Weights of a small transformer language model.
Size: 13 layers, width 128, 2 heads of 64, MLP 512 GELU, vocabulary 2048, 3.1M parameters.
Each number is 50 + 10 x the weight over its row's rms, rounded and kept within 0 to 99. Layers, rows and columns count from 0. The size before them is the row's rms in percent of the matrix's.

# layer 9 MLP down, 128x512, rms 0.239, rows 100-127, columns 384-447
097:63 57 60 48 56 71 49 65 47 60 50 75 67 50 71 60 56 52 52 54 60 56 64 54 57 67 39 43 64 68 53 26 45 55 59 52 67 43 63 45 41 34 45 42 40 50 34 58 46 58 53 48 46 82 42 56 50 46 26 67 44 48 51 55
101:40 58 54 56 49 53 26 61 46 50 47 48 47 73 45 53 34 38 46 62 40 62 67 64 67 41 46 31 58 49 44 41 53 60 35 57 47 54 58 61 46 47 32 57 42 34 66 46 42 35 53 59 52 25 60 37 46 54 49 50 51 61 43 53
103:64 64 32 52 48 39 49 49 43 47 65 57 50 45 53 18 57 47 52 53 26 34 29 45 48 43 43 40 57 57 49 51 58 41 68 38 44 49 47 43 62 34 53 38 50 42 35 54 40 53 51 45 66 72 46 56 35 59 47 50 53 60 36 47
092:72 46 44 56 55 61 56 56 51 31 54 52 66 48 53 51 45 45 54 58 56 37 52 39 57 54 37 36 59 51 60 54 50 35 51 41 53 58 60 45 40 58 51 37 71 55 52 44 41 52 56 53 22 38 65 38 40 47 24 54 39 49 59 45
092:42 57 53 56 50 45 45 50 57 44 47 26 53 40 46 44 55 62 60 54 72 53 53 54 60 58 62 51 45 38 72 48 50 46 58 54 48 48 68 48 46 52 44 58 45 34 69 50 42 40 44 57 55 45 36 60 65 72 76 68 45 66 54 50
093:37 64 40 34 43 48 56 16 48 52 38 68 51 65 48 58 50 48 52 31 55 42 56 23 64 51 49 61 45 56 50 63 59 41 48 34 48 47 65 70 52 64 55 62 45 41 50 38 50 43 51 36 49 54 59 60 51 61 53 33 45 41 50 42
097:58 58 63 58 37 46 50 40 59 53 56 39 62 45 50 49 48 23 54 39 46 64 49 45 46 39 42 33 43 50 66 68 54 40 43 48 76 58 57 42 40 35 47 36 48 59 47 50 43 40 53 56 38 53 59 49 45 44 48 43 48 40 56 42
100:58 52 39 46 51 52 62 38 52 50 53 56 53 55 39 42 49 43 47 71 50 49 41 51 59 43 47 48 33 45 72 54 68 56 41 46 59 42 46 50 31 49 43 58 45 65 61 38 53 44 48 61 69 52 36 35 74 46 44 52 58 39 57 51
106:49 51 57 36 49 42 42 41 55 45 53 42 30 78 23 52 58 51 59 47 71 45 60 44 48 62 56 46 43 36 52 58 58 17 45 53 55 52 56 56 61 43 54 54 44 38 38 52 41 52 56 55 40 54 45 46 65 60 50 33 58 55 45 52
100:49 48 54 54 26 55 47 56 20 46 54 38 48 37 54 47 47 63 49 44 37 56 37 32 63 38 46 42 33 40 44 71 52 48 38 43 53 51 25 50 30 45 46 32 56 54 72 67 51 62 55 53 52 42 58 47 57 58 45 51 50 52 33 44
100:64 57 52 50 48 55 48 55 60 51 47 79 50 64 47 49 36 41 23 58 66 38 40 43 42 46 48 48 51 41 47 56 42 33 55 63 64 36 30 56 44 48 67 46 53 56 51 58 37 24 49 69 42 33 63 36 57 47 69 54 64 42 53 59
096:51 55 54 43 52 52 50 54 42 44 50 48 54 66 61 59 47 31 55 68 53 47 39 61 48 54 47 50 38 39 47 47 56 56 43 36 36 57 49 47 62 45 51 36 33 46 38 27 52 54 52 52 44 30 52 50 32 51 55 67 45 44 35 58
097:63 64 48 67 54 35 69 46 67 72 43 62 44 60 48 58 50 58 55 50 64 50 58 39 43 54 69 41 48 39 48 47 34 58 44 38 59 62 43 50 57 46 56 59 46 53 35 39 24 45 50 16 68 58 56 20 57 50 24 42 37 41 59 52
101:43 53 53 58 58 75 55 52 43 40 43 58 51 43 62 63 53 53 50 45 49 61 32 57 58 36 52 64 45 69 51 33 56 43 65 53 54 55 54 57 44 41 54 59 44 33 29 41 65 36 55 32 41 59 41 40 27 40 57 51 54 44 48 56
101:41 50 71 44 54 67 53 66 64 58 58 31 53 42 59 34 57 37 48 34 22 58 46 54 49 37 39 43 56 66 74 55 69 51 53 60 44 53 55 55 57 70 53 47 42 73 64 45 63 60 54 41 39 59 44 52 51 48 39 42 40 41 53 36
101:54 52 50 44 53 53 63 62 57 57 61 60 44 54 52 53 26 53 46 32 38 39 44 38 34 50 56 60 51 55 65 60 65 38 49 68 52 51 47 45 54 58 55 56 53 50 50 41 43 50 56 48 65 55 40 39 55 56 54 50 53 38 37 55
104:59 56 61 56 50 42 32 50 42 46 38 43 57 55 56 35 50 37 47 60 57 50 60 51 60 54 45 50 51 35 55 62 54 37 74 61 65 58 65 55 44 48 45 54 37 60 44 54 43 47 47 37 50 58 64 49 58 59 57 55 59 46 54 70
098:65 63 51 72 44 45 30 48 41 40 64 58 41 68 27 46 42 37 31 72 56 33 43 52 60 49 64 49 79 44 66 49 47 69 58 50 48 42 33 34 47 61 54 51 76 49 54 47 49 37 68 53 35 50 52 47 57 65 61 48 46 59 36 48
096:59 40 30 67 52 51 47 60 52 57 40 49 50 58 55 46 60 43 28 54 29 32 59 59 46 61 43 58 57 46 54 53 54 58 68 29 67 37 65 55 60 60 55 30 59 48 48 54 43 67 56 39 63 62 62 35 52 47 56 52 41 32 32 60
103:48 41 47 54 50 43 56 63 50 52 43 49 46 56 48 32 55 52 56 32 51 55 48 54 57 44 43 50 45 54 42 36 36 69 59 39 50 49 09 56 53 50 49 49 35 51 65 55 55 53 57 48 58 46 60 55 64 46 46 51 48 32 40 43
100:60 40 48 49 59 70 49 46 37 49 42 41 60 54 62 50 57 41 50 40 57 63 44 43 48 37 59 64 55 38 47 47 47 56 60 46 55 47 58 41 43 55 40 31 46 79 14 56 54 43 49 58 42 50 74 43 40 49 53 29 48 57 28 49
092:50 65 45 48 24 46 50 44 66 53 53 40 44 58 53 52 55 58 59 56 60 49 43 50 33 70 58 65 46 53 52 70 45 33 66 39 40 42 45 52 49 56 54 43 57 48 61 59 52 41 61 37 42 50 48 57 42 54 61 42 38 37 47 60
102:41 46 48 53 60 51 63 55 36 55 44 42 41 54 34 42 46 59 40 48 67 52 40 48 46 42 58 42 55 42 36 41 54 45 57 67 48 55 43 40 64 51 44 52 40 35 51 54 54 47 46 37 75 58 34 49 51 43 50 49 53 61 55 71
107:48 50 54 51 74 52 49 50 56 44 53 54 54 72 56 56 41 54 53 61 63 65 47 60 43 53 66 37 50 57 59 47 67 58 75 61 65 47 68 46 64 43 44 72 44 47 53 45 57 52 51 39 49 58 61 54 44 45 36 49 50 41 50 47
099:59 59 39 42 58 53 65 32 54 63 51 55 46 68 44 52 46 57 56 49 49 49 46 53 37 47 47 36 39 35 47 68 60 47 55 41 58 81 46 50 33 52 58 53 46 33 25 54 51 42 40 47 49 40 40 50 53 51 32 63 60 57 41 65
095:66 42 41 42 61 38 41 66 52 47 55 50 61 65 49 51 57 58 57 63 44 52 65 49 34 43 40 59 57 56 49 49 55 51 68 70 40 49 39 42 50 42 41 54 46 56 56 45 46 46 71 50 62 60 64 56 58 41 41 40 33 40 66 50
104:44 41 57 32 44 34 60 42 53 56 59 48 50 46 48 45 53 53 40 32 37 20 55 65 43 41 46 53 46 57 25 58 57 44 72 40 38 61 62 35 50 62 55 22 44 45 62 51 57 32 60 34 42 47 62 43 43 61 45 69 59 53 42 53
100:47 55 55 36 49 53 40 50 41 59 43 39 51 53 50 36 48 50 40 57 48 61 41 45 63 35 61 56 53 43 53 70 42 35 73 58 43 58 70 34 52 63 47 38 40 51 51 55 43 61 46 64 31 46 32 69 67 59 31 45 44 54 29 32